Weights of a small transformer language model: rotary positions.
Each number is 128 + 32 x the weight over the matrix's rms, rounded and kept within 0 to 255. Layers, rows and columns count from 0.

# layer 4 attention output (transposed), 128x128, rms 0.451, rows 21-38,85-102, columns 0-127
[[123 155 113 111 193 170 139 139 173 114 134 160  88 146  89 177 107 149  98 142 126 109 155 153 124 131 153 114 133 149 143 137 199 147 170 101 138 154 126 114 118  62 194 122 163 105  82 169 170 147 105 117 148  98 165 153  95 162 131  81  89 151 151 163 122 126 137  93 142  84 131 175 148 119  89 110 161  92 157 186 113 130  92 120 118 166 134  88 134  86 129 151  71 160 170 160 121  69  94 123 101 171 127 160 146 189 133 128  93  94 149 169 140 141 110 179 151 210 181 114 131 114  98 168 115 110  97 117]
 [132 140  88 167 114 154 102  91 122 103 132 116 112 136 169 136 174 101 125  91 167  56 123 131  76 162 101 146 116 150 143 133 110 140 136 124 115 111 106 151  98 161 107 136 151 114 106 104 124 109 154 125 143 166 147 181 157 104 126 114  66  60  45  92 126 157 133 154 162  78 129 118 128 160 169 149 171 114  91 149 139 132 170  72 101 153 193 106 128 102 185  97 152  88 137 151 117 171 169 150 104 117 195  76 120 146 146 139 160 153 158 178 145 101 115 149 111 103  98 117 119 129 129 151 179 102 109 158]
 [148 141 119 156 148 114 131 134  99 118 148 127 105 113 128 109 159 105  75 152 101 141 124 165 118 119  87 151 173  87 157 101 130 124 169 136 106 161 105 154 127 139 148  79 169  95 126 114 131 129 148 126 114 156 131 142  83 161 175 158 128 148 162 111 155 172 116 184 110 141 102  70 106 114 136 104 147 122 141 113 104 100 115 103 164 102 172 122 147 124 141 114 116 130  75 135 102 159 133  96 149 115 122  68 149 196 163 142 142 155 118 115 146 144 112 176 109 146 160  78 168 154 132 162 136 144 148 208]
 [ 72 168 111 126 112 125  83  93 123  88  75 108 188 143 140 137 140  93 149 133  67  91 120 157 180 117  84 120 130  88  81  93 154  94 128  76  58 175 148 157 108 141 108 121 138  67 108 148 140 102 108 153 132 179 123 129 152  72 163  93 203 216 152  64  70 115 154  86 128 188 152 134 149 133 123 120 187 156 119 130  61  35 118 131 178 120 139 106 156 174 112  94 110 147 150 184 138 158 158 145 137 116  90 119  97 177 149 117 135 156 139 119 188 129 139 113 177 166 127 159 149  70 151 146 191 122 109 113]
 [132 115  95 157 110 141 132  84 112 117 155 135 136 125 115 167 156 116 140 114 154 123 126 170 149 120 163 123 104 178 109 152 112 122 152 107 108 172 146 114 141 110 143 141 137  94 179 147 136 103 111 105 183  98 165 132 120 101 139  53 127  69 106  78 104 134 105 163  95 135 116 129 111 162 165 155 118 111  71 128 129  89 145  81 114 127 151 108 108 109 126 124  96 180 126 138 139 171  81 130 135 145 167 141 142 180 152  95 206 124 124 133 154 127 156 140  99 129  77 123 173 162 145 128 113 119 122 147]
 [147 188 124 106 119 146 158 139 109 135 137 132 133 120 120 158 144 120 138 138 152  83 114 163 152 160 154  96 123 161 131 107 123 138 159 112  89  95 108 162 143 142 112 132 139 148 133 134  97 118 118 145 141 136 134 182 108 167 164 110 114 140 159 115 103 153 142 120 130 175  95 124 107 128 122 173 107 158  91 149 139 145 160 121 113 147 170 134  69 139 173 118 161 151 108 160 115 138 104 116 117 105 102 135 138 104 155 184  91  56 186 100 125 116 125 150 110 140 101 170 105 121  76 150 149 152 168 171]
 [117 108 136 194 140  97 139 158 123 173 145 121 116 218 106  94 103  83 131 168 177 137 162 133 148 123 118 128 135 147 190 152 144 114 105 184 169 110 129  91 176 112 104 177 167 152 152 135 152 115 117 165 121  93 162 102 134 158  97 105 108 106 161 150 126 154 133 102  91 184  72 192 141 121 101 134 133  53 125 106 153  99 126 138 134 154 120 138 123 163 122 134  58 169 118  98 105  85 111 115 147 177 171 129 121 174 138  98 161 128  66 156 177 151 158 122 124 137 169 100 114  86  88  87 105 111 148 123]
 [137 136 115 129 105 136 136  77  82 124 165 102 110 130 198 117 142 190  82 136 104  81  79 135  95 113 154 119 135 104 155 156 127 109  99 137 101 158 146 130 110 140 122  84 102  82 152 149 113 141  72 112 135 202 163 147 135 124 144  90 191 144 145 118  97 142 119 127 133 132 100 134 128  68 203  73 121 118 175 107 149  97 167 118 194  98 103  81  92 122 127  99 141 101  82 123 171 134 139 149 129 134 174 111 114 146  91 129 135 147 163 112 140 155 106 139 117 105 112 132 142 170 142 159 150  99 112  87]
 [155 109  85 117 133 180 127 164 188 113 103  92  98  89 168  77 204 160  49 135  52 160 181 119 118 175 118 129 105 109 138 144 145 113 103 113 118 134  88 136 206 127 143 115 117 137  98  92 168 160 141 105  85 132  77 102 134 143 106 187 184 137  94 117 178 138 171 112 160  61 173 155 156 111 124  97 128 164 162 124 164 127  79 138  96 136  70 150 154 178  85 171 129 135  98 115  95 132 103 138 164 132 105 108 131 155  63  94 135 132 163  97 146 119 155 105  92  73 220 117 124 164 129 124 177 154 118 180]
 [126 108 170  79  85 104 103 125 118  92 136 112 160 150 150 137 134 158 136  79  73  98 137 130 114  97 129 193  55  89 136 139 192  63 126 127 134  87 131  84 106 156 154 124 118 124  79 115 156  92 123 145 110 180 166 150 117 103 164 151 176 186 105 143  75 141 140  96 111 144 160 115 148 128 104 136 171 177 144 134 115 109 118 149 136 117 196 103 116  74 119 108 107 107 167 150 126 141  92 127 134  82 128 132 155 136 111 134 118 145 145 117 176 147 150 101 166 105 110 159 120 112 114 134 145 121  99 105]
 [133 143  83  94 161 143 164 124 101 101 156  66 156 158 125 128  89  31 119 138 126 187 165  99 147 106 115 155 107  97 130  85 204 110 165 102 151 108 129 100 118 101 133 116 145 104 196 121 114 145 185 154 141 190 117  82 147  78 118 190  43 146 118 147  98 110 133 148 137 161 118 141 158 120 180  97 171 100 122 115 132 123 143 111 149 105  87 141 134 176 127 115 134 108 148  94 132 157 136 164 196 170 106 140 145 124 115 126 149 102 115 127 129  87 113 129 165  89  82 127 114  84 108 127 122 112 109  90]
 [ 75 120 133 131 125 201 126 141 115  97 123 133  75 138 175 114  78 135 192  85 161 129  92  82  96 166 154 129 132 136  70 167 151  73 131  99 135 133 105 158 127 191 128 153  87 143  93  99 133 145 151 175 162 146 131 134 201 118  76 131  86 161 109 127 162 136 100 142 124  57 131 164 122 130 137  77  84 127  79 116 126 155 101  73 114 112  72 171 138 155 117 119 142  56 172  70  91 129 160 176 144 120 137 159  87 157 111 142 103  78  99 149 194 130 142 107 162 107 109 115 114 141 136  88 148 172 104  74]
 [198 116 180 120 136 156  63 151 140 169 158  92 116 173 131 152 139 128 140  83  99 155 165 103 162 106 143 118 129 171 209 133 117 126 108 146 177  73 142 104 103 104  68 144 152 117 159 101 116 131 121 148 133  89 127 177  93 161 169  91 104  88 125  98 134 126 176 123 163 154  85 103 121 158 130 154 127 127 117  89 130 155 181 137  84 148 148  92 114  91 145  87 145 126  95 187  68  99 172 121  73  93 177  99  64  89 101  96 139 159 137  81  50 131  95 139  93 168 131 162 142 122 114 148 125 128 127 155]
 [ 70 126 113 137 114  98  92 122 177 102 124 169 143  94 150 189 136 159 119  90 129 127  93 155  75 103 105  85 163 190 115 127 110 100 101  83 140 176 146 128 184 118 134 115  93 170 133 134 180 117 121 142 100  87 170 122 152  82 116 156 156 108 151 132 129 112 117  51  95  71  94 168 164 126  68 166 131 114 192 105 143  93  98 151 119 138 212  95 160  87 134 136 119 191 110 103 186  80 154 123 178 130 133 160 144 116 106 126  95 168 148 142 158  96  94 115  96 117  80 148 130 119 124 159 154  75 133 110]
 [175 123 163 135 160 194  91 132 160 159 125 107 150 144  98 181 145 112 115  95  96 114 138 191 161  98  86 124 179 161  94 132 193  93 110 124  91 111 123 161 162  91 137  94 106 139 145 134  70 155 106 122 128 117 107 139 122 143 110 123 134 160  98  91  96 173 151 166 108 130 134  78 121 152 147 129 144 156  99 160 153 144 156 104 141 105  93  78  79 223 130 148 108 189 101 156  53  84 120 113 141 102  77 145 158 164 136 107 124  70 139 152 128 139  86 104 188 116 141 143 153 158 106 114  93 130 153 110]
 [159  84  99  99 146  82 100 107 113 137 116 111 131 160 130 159 153 115 110 169  84 148 136 177 149  98 102 151 173 140 125  73 104 114 104 147  95 161 118 130 149 143 108 134 145 177 152 183  86 120 119 157 129 208 153 150 161 174 170 155 130 111 160 122 145 131  90 126 127  60  89 163 157 112 143 126 174 147 116  70 106 130 142 129 157  85 124 141 149 134 155  78 116 136  77 183 151 143 186 137  77 134 118 153 156 110 119 155 144 108 117 106 136  67 126  46 106 112 100  84 145 154 156 107 149 129 136 147]
 [147 108 126 161 136 162 169 178  62 154 158 105 105 121 150  92 116 135 137 143  87 131 139  78 146 101 153  88 107 167 128 130 202 131 187 130 122 116  32 113 149 103 141 140  62 148 167 114 193 152 112 176 174 117  68  97 105 147 150 108 138  99 116 174 206 117  73 109 166  78 115 148 145  96 136 142  90 117 169  75 180 162 111 104 107 104  48 150 116  76 160 125 123 101 140 169 126 111 109  70  88  74 153 118  96 130 134  98  92 176 212  90  87 148 156 162 153 145 116 134  92 114 104  92 138 104 125 146]
 [ 98 136 125 155 117 137 147 121 107  89  90 172 115 111  90 169  78 119 151 139 129  54 137 115 117 131  96 143 140 158 117 129 115  94 153 104 155 114 116  90  78 103 145 141 106 135 116 122 178 132 153 115 138 133 153 144 130  79  72 102 139 131 107 149 152 109 134 150 153 161 169 145 174 115 143 114 149  93 113  93 119 169 162 156 105  83 184 108 140  80 124 133  98 129 101 134 131  76 126 159 129 136  90 100 144 153 108 120 123 158  95 122 176 140 118 156 176 112 142 105 117 110 170  81  82  94 127  97]
 [ 87 144 105 112  94 153 135 106 116 128 142 101 131  83 131 135 142 123 108  76 120 160 126 118 135 127 139  58 152 128 115 110  85 120 109 114 181 134 191 103 131 178 124 146 134 135 126  62  84 107 153 166 168 104 118 109 203 138 115 160 123 111 153 138 135 140 118  93 161  77 123 112 156 161 162  82  69 122 119  84 101 125 128  45  83  61 173 128 125 105  86 129 152 157 164  93 126 132 149 151 112 156  66 140  92 110  99  77 160 164 148 109 152 132 181 170 162 134  63 206 150 111 133 123 143 145 140  97]
 [171  65 182  95 114 111 131  62  86 167 126 147 133 141 159  96 133 149 139 141 117 130 102 140 150  88 159  89  71 111 198 150 124  71 182 194 104 120 139 125  69 164 125 129  77 147 151 110  65 118 149  71 113 140  83  96 142 180 145 161 103  87 149 174 172 167 120 158 157 173 146 152 178 118 104  76 129 163 143  87  83  94  81 118 161  40 129 159 123 147 166 138 142 129 169  81 121 126 104  73  94 134 110 164 182 123 124 170 131 166  84 130 166 131 123 163 226 163 164 152 151 129 168 166 150 111 142 168]
 [ 91 131 174 143 144 135 187 167 140 137 124 123 150 130 110 143  89  82 118 140 154  72 110 129 165 119 115 102  71 172 131 113 146 119 133  45 169 121  97 131 130  85 172 117 155 131 140 176  83 126  84  84 155 125 149 135 125  48 145  89 161 177 102 130 105 157 136 169 108  95 152 121 149 145  62 154  77  96 187 125 136  89 149 100 145 176 139  77 126 138 161 177 192 107 206 210 145 135  90 209 119 129  68 130 147 132 177 153  65  98 134 152 157 131  97  57  94 104 122 133  99 158 153  47 141 129 139  61]
 [137 113 157 102 149 130  99 115 131 132 121 106 121 122 142 175 108 162 115  95 111  78 144 139 120 129 158  89 139 123 142 124 148 183 166 185 135 113 164 147 107 174 140 112 123 123 139 101  69 125 149 165 114 133 154 151 105 138 129 157  76 159 134 130 100 175 164 121 174 122 146 124 129 156 169  80 139  85 137 110  80 159 145 105 105  53 126 123 165  97  92 158  95 156 104  80 127 151 136 133 140 161 123 109 116 145  62 113 140 108  88 169 100  85 136 115 109 125 138 136 137 118 104 150 137 145 115  85]
 [ 91 155  55 168 154 104 148 104 118  54 164  74 104 116  85  23 136 167 121 161 153 176 117 115 135 142 100 161 143  75 114 130 127 144 132 103 137 131 100 137 119 106 109  90 132  95 102 178 127  52 130 127  80 141 177 145 143 137 126 183  69 100 117 211  90 108 130  93 109  94 127 170  86 156 129  83 200  82 167  76 149 215 170 142 138 139  79 127 105  89 161 133 144 100 126 153 186 107 122 101 104 154 113 134 102 136 111 153 115 136 180 138  96  75 139 129 118 121 157 119 127 125 126 130 110 115 134  75]
 [124 100 146 158 124 139 148 175 127 157  50 136 164 177  79 116 139  87 128 139 114 117 130 101 111 121 168 150 145 156 117 148 124 153 121 109 149  16 111 109  81 130 105 157 169 127  72 150 129 100 165  99 124 105 165  85 168 101  89  94  95 119  42 130 149 109  88  99  96 249 163  66 167 142 135 164 123 130 101 192 114 150 173 104 128  89 135 129 118 120  74  79 125 161 169  93 186  69 143 115  67  67 162 102 128 108 183 105 189 160 179 140  60 126 170  87 110 102 170  71 123  96 115 155  80  45 110  87]
 [222 145 148  85 122 147 179 102 171 205 145 111 152 149 125 129  80 125 136 176  98 118  97 130 134 115 104 102 136 128 122 131  90 147 153 131 100 170 191 136  99 104 111 111 141 138 210 146  74 157 116 109 138 142 106 159  53 161 130 122  92  89 112 141 104 169 169 145 132 195 147 136 102 120 188 114  36 110 115 128 160 105  87  57 158 119 101 122 143 129 155 109 111 160 133 119 162 118 128 164  87 139 109 102  68 106  99  95 125  90 106 114  98  58 142 114 164 149 119 113 182 154 124 101 150  95 115 118]
 [158 109 159  99  52 161 150 129  98 143  87  81 159 172 177 153 149 189 121  54 179 158  17 115 149 151 106 107 127 117 103 134 103  83  96  94 101 143 177  79  99  78 135 130 101 105 150 102 134 120 179 103 193 184 128  28 160 110  85  98 141  82  93 154 195 117 159 180 118  55 134 107 124 127 146 120  98 159  80  95 113 145 172 158 119 197  98 173  98 210 184 137 144  72 124  69 153 122 191 133 110 114 179 155  85 129 151 141 103 137 197 124 173 126 122  81 161 146 144 162  63  86  92 151  49 101 127 129]
 [124 186 101 115 109 103 106 134 125 170 109 122 111 183 145 194  92 144 117 168 150 166  99 140 172 144 134 141 142 180 134  80 123 188 170  73 130  57 148  93 157 107  75 141  84 132 150 149 109  89 112 195 124 142  72 147 191 221  35 149  88 144 123  67 130 162 116 170 111 155 166  84 110 185 113 110  92 127 118 147 213 150 120 122 162 117  64 138 113  95  87 186 144 159 137 178 103 114 158 105 162 112 168 147 140 120 178 155 113 137  89  94 132 173 126 150 116 173 127 115 127 139 139 184  59 138  90  62]
 [156 152 167 195 180 241 113  81  43  45 112 110 128 136 130 101 141 134 158 231 207 143 137  91 174 160 125 145 124 131 139 119 144 107 113  53 152 118 133 143 105 115 117 123 115 153 135 165 130  95 121 103 227 119 100  62 147 132 124  93  98 132  94 128 142  86  97 134 112 153 118  92  91  70 100 145 163  98  99 131 180 157 198  93 155 101 103  88 113  99 159 132 125 161 118 159 150 104  92 133  91  95 195  96 163  79 173 131 127 103 174 123 156 129 143 147  87 128 155  74 143 126 172 109  62 137 125 128]
 [ 91 149 150 159 132  98 143 111  35 127 129 184  94 132 103  70 115  81 104 135 132 148 160 146 193  87 133  67  92 110 140 193  99  57 148 114  84  94 128 170 128 146 111 152 108 144 149 188 135  81 135 132 119 135  97 126  99 124 174 120 179  88 230 166 187  95 153 154 118  90 175 129 122 102 122 191  85  87 108 106 147  99 141 152  90 121 118 156  45  84 116 137 106  83 121 122 171 162 103  67  85 126 161 124 129 137 188 118 148 179 200 116 108 119 123 122 119 208 116 129 126 174 134 115 133 172 128 164]
 [161 150 145 129 115 154 103 151 142 118 109 123 209 126  94 146 134 113  64 160 103  95  39 151  63 136 105 115 141 119 144  90 141 147  90  95  66 124 111 175 166 108 138  86 158 101 152 120 102 126  96 155  90 146 136  71 151 133 158 177 199  92  76 151 150 127  98  67 147 117 124 116 158 107 123 206 148 114 190  81 156 112  89  39 111 125 115  91 121 158 166 138  96 188 118 128 216 172 106 147 118 169 119 120 139 107  98  77 133 153 198 166 136  95 127 150 152 122 111 169  95 124 141 148 152  99 107 112]
 [117 171  43 144 123 162  99 145 142 156  93 121 136  73 162 134 172 130 130  95  74 119 123 168 110 146 126  77 171  48  81 108 108  70  95  84  96 146 196 143 121  74 151 101 105 194 119 109 161  87 158 116 165  85 110 185 139  78  96 121 151 113 106 137 136 164 179 134 147  91  92 104 111 126  90 166  78 126 181 144 119 161  59  71 104 163 108 129  78 152 166 118  98 206  97 100  80 122  94  73 193 143 122  60 104 142  96  67 139 136 154 119 101  97 134  70 157  84  92 160 180 122 132  71  91 121 115 160]
 [ 98  75 116 137  91  57 113  86 132 177 160 218  60 163  65  94 141  98  76 173 132 106 134  77 131 132 152 108  89 120 151  97  74 148 119 157  84  87 147  53  84 110  99 165 145 210 128 122 122 122 111  95 111 152 155 206 118 163 144 159 158 198 108 179 118  85 155  98 122 125 101 133 175  97 128 129 118 136 129 162 156 101 112  88  86 159 128 225 107 129 202 155 151 166 118 196 103 109  38  82  78 104 102 118 168 147 136 113 127 124 102  89 108 163 105 107 128 171 184 133  88 107 167 139 124 142 104 130]
 [150 103 123 143 107  92  94 141 106  91 164 124 150 181 175 104 170 126 150 132 150 151 132  93 104 117 116  76 129 126 167  82 175 129 124 194 173 154 104 118 156 127 158 141 126 138 179  70 113 195  77 127 116 127  96 133 104 163 119 150 172 166 163 114 124 145 113  77 140 143 124 116 148 113 159 131 155  95  92  74 179 163 129  89 140 164 123 115 140 122 158 138 125 187  26 177 118 132  84 107  94 112 135 102 123 171  88 151 121 104  73  74 124 104 110 202 125 210 145 106 172 116 132  66  83  81 180 191]
 [ 76 183 112 123 104 132 113 128 133 139 108  76 123 128 125 116 127 128 164 126 152 105 120  99 117 154 151 201  34 146 100 127 152 184 153 162 174  96 127 137 133 174 124 147 117  86 136 110  90 145 121  77 101  93 102  88 156  98 188  58 142  55 107  74 102  70 112  35  75 116  77 128 157 145 117 159  75 162  61 117 228 110  99 106  69 168 114 119 117 104 120 158  93 190 149  81 142  55  97 158 165 166 130 164 106 126 104 193  99 120 169 113 103 102 181 206  94 177 120 175 113 116 126 199 107  81 112 122]
 [134  53 125 133 153 112  84 123 139 122 188 100 106 124 167 149 131 175 116 146 198 115  79  50 159 135 195 117 101  85 132 154 166 161  99 199 113  91 122 156 123 141 116 130  98 122 118 133 137 134 130 171 131 119 151 114 146  96 149  40 146 119 151 123 116  92 199 136 135 213 136 119  85 143 141 151 103 103  94 114  58 102 182 127 141 132  86 168 111  83  66 112 133 122 157 163  96 140 127 136 144 188 143 150 128 124 146 176 112 123 162 155 161 104 110 134 110  89 153 163 179 155  60  41 154 102 136 111]
 [142 147 114 120 109 134 179 155 162 149 139  99 187 162 124 129 199 124  97 195 211 200  95 131 117  92 158  92  66 161 105 172 142  85 154 120 163 133 165 147 144 132 115 134  90  93 148  95 208  99 115 144 159  92 147 166 188  89  88 165 115 165 116  67 143 165 108 101 134 121 135 116 183 106 120 127  91 117 123 195 156 118 123 121 173 149 141 137 127 134 116 113 183 154 157 154  33 158 196 144 133 128  99 146 166  97 155 126 136 193 151 177 142 113 202 112  71 153 151 143 119 190 173 116 184 121 132 140]]
# layer 4 attention value, 64x128, rms 0.158, rows 22-39, columns 0-127
[[111 124 103 125 115  89  93  94 122 144 152 127 145 190 161 141 125  97 203 139 185 126 151  61  63  97  94  89 121 135 119 102  72 160 173 132 120 133 113 152 138 151 165 182 107 139 115 111 188 154 155 150 171 173 163 127  94 119 128 135  80 116  89 163 121 176 108 148 105 126  72 113 100 120  89 132 127 189  57  95 146  91 116 127 136 100 159 192 118 149 133 113 160 107  78 170 113 123 134 168 164  69 156  70 159  99  86 186 119  92  95 117 129 116 119 131 199 150 101 157 162 109 164 126 110 108  99 133]
 [ 95 168 142 143  81 143 132 133 112 108 100 108 136 117  98 126  65  89  88 128 167 123  93 120  95 146 153  81  98 150  79 143 147 153 150 139 149 119 136 139 110 135  97 138  90 111 137 138 122 139 157  99 150 107 156  97 141  98  81 111 142 121 113 116 111 132 100 172 163 145  57 130 145 176 119 129 103  96 111 106 139 153 107  90 101 185 205 163 155 151 114 167  96 176 177 119 178 140  49 101 138  91  92 119 149  85 142 122 109 142 128 149 126 127  40 117 112 114 157 110 128 164 125 112 102  94 163 118]
 [113 204 119 151  72 163  80 126 133 119 138  82 132 150 161 144 107 112 138  99  86  99 134 113 132 186 137 124  94 105 104 159 114 142 116 163 120 105  78 122 150 152 126 145 155 136 162  46 130 166 119 117  74 102 144 179  92  87 155 136 102 212 152 144 137 129 163 123 141 127 167 133 166 218 119  84 190 197 150 116 137 110 117 137 128 130 155 178 180 121  18  97 117 130  80 117  85  93 119 144 133 145 101  50 138 144 103 100 119 213 131 138 170  85  84 123 158  89 137 172 135  83 122 134 106 185 148 145]
 [107 108  89  93 153 160 162 145 115 127 186 115  82 165 142 122  78 116  84  82 147 126 142 122  53 120  78  66 108 104  89 163 140 166 145 152 126 129 149  74 167 105 103 120 107  96 120 149 150 118  84 139 122 126 152 143 125 144 127 164 121 136 121 125 112 153 100  84  82 135 113 124 131 156 204 158 122 127 147 104 160 131  92  99 142  57 154 130 111 153 108 131  63 149 103 152 147 102 113  92 156  87  98 116 126 102 146 115 150 128 184 184  96 102 187 124 142 122 125  74 135 114 105 154 152 194  53  95]
 [127 135 134 148 118 108 113 108 119 170 171 136 125 184 105 166 106 104 156 147 176 131 133  85 125 100 128 134 135 139 163 147 140 117 109 140 128  19 186 204 124 130  64 108 142 172 106 117 164  93 189 156 131 145 147 133 167 102 112 113  66 102 146 112  74 116 144 128 108 171 120 113 184 152 153 154 139 103  80 138 108 137 131 159 147 138  97  67 107 149 110 145 107 165 153 100 130 127 170 114  80 106 102 139  79 174 168 130 105 170 127 131  90 139 161 126 154 126 131 100 126  72 103 115  82 165  65 168]
 [ 78 136 108 144 102 166 180 121 101 149  99 103 199 149 117 149 147 108 162 118  95 106 128 167 145 132 159 120 134  72 142 108  81 199 144 168 139 135 127  97 137 169 173 157 169 118 132 127 121 110  75 129 119 129  96 114  86 160 124 136 104 101 104 158  96 158 122 131 121 149 163 152 119 121 155 188 149  79 162  99  60 128 112  74  91 223 112 161 135 169 146 174 153  98  85 100 165 137 124 149 136  57  73 111 131 109 161 100 104 125  86 131 113 174 176 120 136 137 106 125 158 176 181 142  99 115 134 139]
 [172 132 137 162 172 117  73 132 107 148 145 172 172 167 142 121  97 114 154 103 130 107 105 190  94 135 129 194 167 136 123 155  74 153 139 113  47 156 158 120 134 173 142 166 176 100 153 159 178 173  92 103 119 139 123 120 201 149  95 119 136 122 144 122 182 116 147 170 153 149  65 135 102 113 168  66 104 137 121  59 151 153 137 109 158  57 119 141  35 122  80 143 113 135 167 147 130 105  88 154  69 135 166  99  86 143 150 120 137 101 190 177 128 148  86 119 179 186 104 129 185  56 108  85  73 121 134  72]
 [133 121 155 133 145 166 100 112 152 119 133 126 118 139 122  92 154  82 100 140 158 136  88 181 121 207 174 177 160 190 162 144 136 117 124 111 200 131 112  48 123  66 141 163 126 157 160 176 103 154 138 145 156 126 115 146 142 154 118 138 155  72 167  94 141 151 146 130 122 103 171 112 109 146  99 111 165 197 150 115 163 161 121  86 122 185  95 134 127 123 107 144 180 162 145 176  25 132 142 127  67 124 143 109 155 166 178 143 180  55 116 104 148 127 168 103 108  97 190  89 109 152 173 183 121  83 149 169]
 [162 142  83 155 112  87 116 132  75  92 154 164  97 151 133 181  98 194 118 135 147 152 166 117 154 111 143 147 137 128 134 146 145 106  90 110 133  84 118 148 111  61 107  96 134  88 179 141 130 148 137 141 223  76  98 117 145 108 141 134  87 192 128 150 166  74 113 148 190  85  40 118 191 138 194 118 161 154 166  84 159 103 111  92 130 162 126 139 102  95  81  93 113 150  97 154 133  88 113 143 107 165 162 138  93 167 165 156 120 116 115 150 161 127 172  76 118 144 142  77 118 135  55  86  96 128  93 122]
 [106  55  85 125  99 157 171 130  95  77  92 190 103 125  79 137 133 132  90 165 109 104 161  64  54 103 142 100 171 117 112 167 159 161 141 120 133 104 137 123 102  84 154 192 137 124 167 121 170 169 128 125 122 137  81 125  96  82 147 139 158  83 187 158 181 142 160 110 127 167  99 175 118 117 125 211 109 155 134 109  72  66 134 146 151 107 120 183 130 131 110  99 133 144 138 127 113 156  98  74 159  83  96 127 150 146 140 150 162 128 115 154 171 180 126 119 157 147  88 127 168 122 102 111 142  96 139 136]
 [ 66 125 104 135  94 109  92 137 107 119 131 189 153  76  90 133 169 130 141  97 111  66 117 114 144 178 110 134 107 114  92  89  68 149  86 129  83 147  83 184 102 108 156 143 137 152 103 132 129 100 104  72 156 173  93 125 126 143 130 158 217 140  88 142  80 105 112 101 110  86  94 203 133 133 147 118 111 180 125 110 195 118  87  51 119 118  78  99 107  97  90 133 153 113 145  85 166 113 181 124  84 136 105  83 151 155  91 201 117  78 153 173 139 128 164 161 162 157 146 141 119  98 126 120 125  89 111 138]
 [136 128 147  88  93 113  82 112 141 124 191 159 159 102 161 158 112 144 127  92  60 190 161 128 147 107 169  96 151  90 156 110 115 144 175 143 113 164 222 187 105 165 151  98 123 213 120 161  61 178 156 177 137 144  61 143  92 186 188 144 107 120 101 127 109  90 147  89 155 160 147  64 153  85  97  96 120 149 134 151 113 200 163 101  73 118 133 132 100 152 138 141  76 161 124 145 148 172 123 132 149  65 147 104  76  99 148  94 140 134 173 117 158  88 157 138 142  83  57 138 156 137 112 135  76 142 147 121]
 [128  67 113  96 110 121 121 107 142 191 103  59 185 144 143 145 104 177 118 116 129 142  60  97 139 131  70 138 137 171  96 105 126 114 133 184 158 101 105 133  62 131  86 120 166  94  93 126 157 183 216 170  95 128 102 119 109 194 136 151 159 196  99 157 167 118 149 142 143  76 179 129 120  96 104 136 139 141  79 117  84  87 165 143 180 127 124 125 155 100 108 183  96 129 105 106 132  99 137 144 116  70 117 138 130  88 165 150 171 140 153 135 126 127 163 121  81 208 144  95  99 180 129 164 170  89  90 122]
 [104 144 135 167 129 191  85 143 108 105 171 112 149 129 120  78 159 183 145 131  74 169  78 123 140 135 159  88 120 119 144 171 156 111 162 194 132 173 114  99 110  59 176  77 158  93  77 167  79 138 137 127 124 146 159  86 104 105 138  82 150 102 105 113  92 104 127 133 124 114  62  96 154 130 125 160 126 101 122 129  65 112 157 158  56 146 177 126 164 133 112 140 106 169  84  95  71  92 155 170 108 137 133 102 106 163 138 101 111 103 105 103 112  89 137 147 171  92  97  75  74 156 142 169  83 170 180 154]
 [ 78 128  95 140  80  93  96  95 133 191  94  55 145 154  63 111 167 170  96 121 142  85 149  96 109 193  77 137  98 187  92 145 134 102 152 110 141 185 142 149 173 136 130 119 137 140 159 147 163 104 155  78 114 107 140 127 170 111 110  94 132 114 179  70 144 137 118  94 139 139 151 178 161 112  94 120 146 132 131 119 109 136 212 131  67 139 128 159  89  79  81 128 116 119 116 111 108 126 135 135 141 111 157 110 108 105  90 121  99 169 130 101 102 120 152 120 146 138 161 119 136 134 106 101 130 158  99  91]
 [159 140 139 115 202 108 123 141 151  95 125 139 135  82 154 132 161 179 130 119 159 118 179 162 163 192 109 108 103 163 215 165 182 242 123 127  64 111 107 161 173 158 133 138 122 118 163 100 160 187  80  87 172 118 122 127  89 128 150 187 148 116 113 129 123 169  82  58 155 122 104 127 120 186 140 160  84 135 121 178  97 113 164 157  93 123  94 105  70 146 179 180 131 188 162 204 129 100 101  97 135 151 137 113 121 137 143 119 152 119 140 128  97 149 160  89 175 136  85 219  79 135 117 141 141  97 103 139]
 [136  96 119 153  70 137 139 169  89 115 137 129 118  80 145 132 143 115 148 104 116 111 108 135 131 127 159 114 106 124 150 121 145  65 127  72 153 109 139 107 117  88 178 168 156 173 155 138 136 110 141 124 130  58 154 156 133  99  93 220 148 124  87 104 148 113 130 133 158 110 106 111 110 150 121 148 118 130 146   2 136 109 125 166 149 231 133  82  83 102 147 156 168 144 106  92 120 108 147  97 174 189 132 148 153 108 132 167 156 122  75 122 166  90 108 156 160 131  91 152 100 124 113 130 159  90  98  90]
 [190 143 113 154  92 116 155 172 104  98 172 175 104 184 107 153 116 110  99 136 113 125  86 167 118 206 157 147 135 139 141 113 124 122 130  94 101 139 100 102 130  88 152 115 166 148 139 154 152  89 136 119 132 131 102  96 111  89  60 144 136 157 141 112 159 179 122  99 122  93 143 134 134  52 117 127 156 141 185 160 122 118 111 115 183  96 170 101 166  87  81  98  83 151  66 136 167 132 144 100  90 131 164 116 115 127 180 108  83  83 143 122  96 124 115 221 123 138 125 163  81 184 142 149 153 161 138 154]]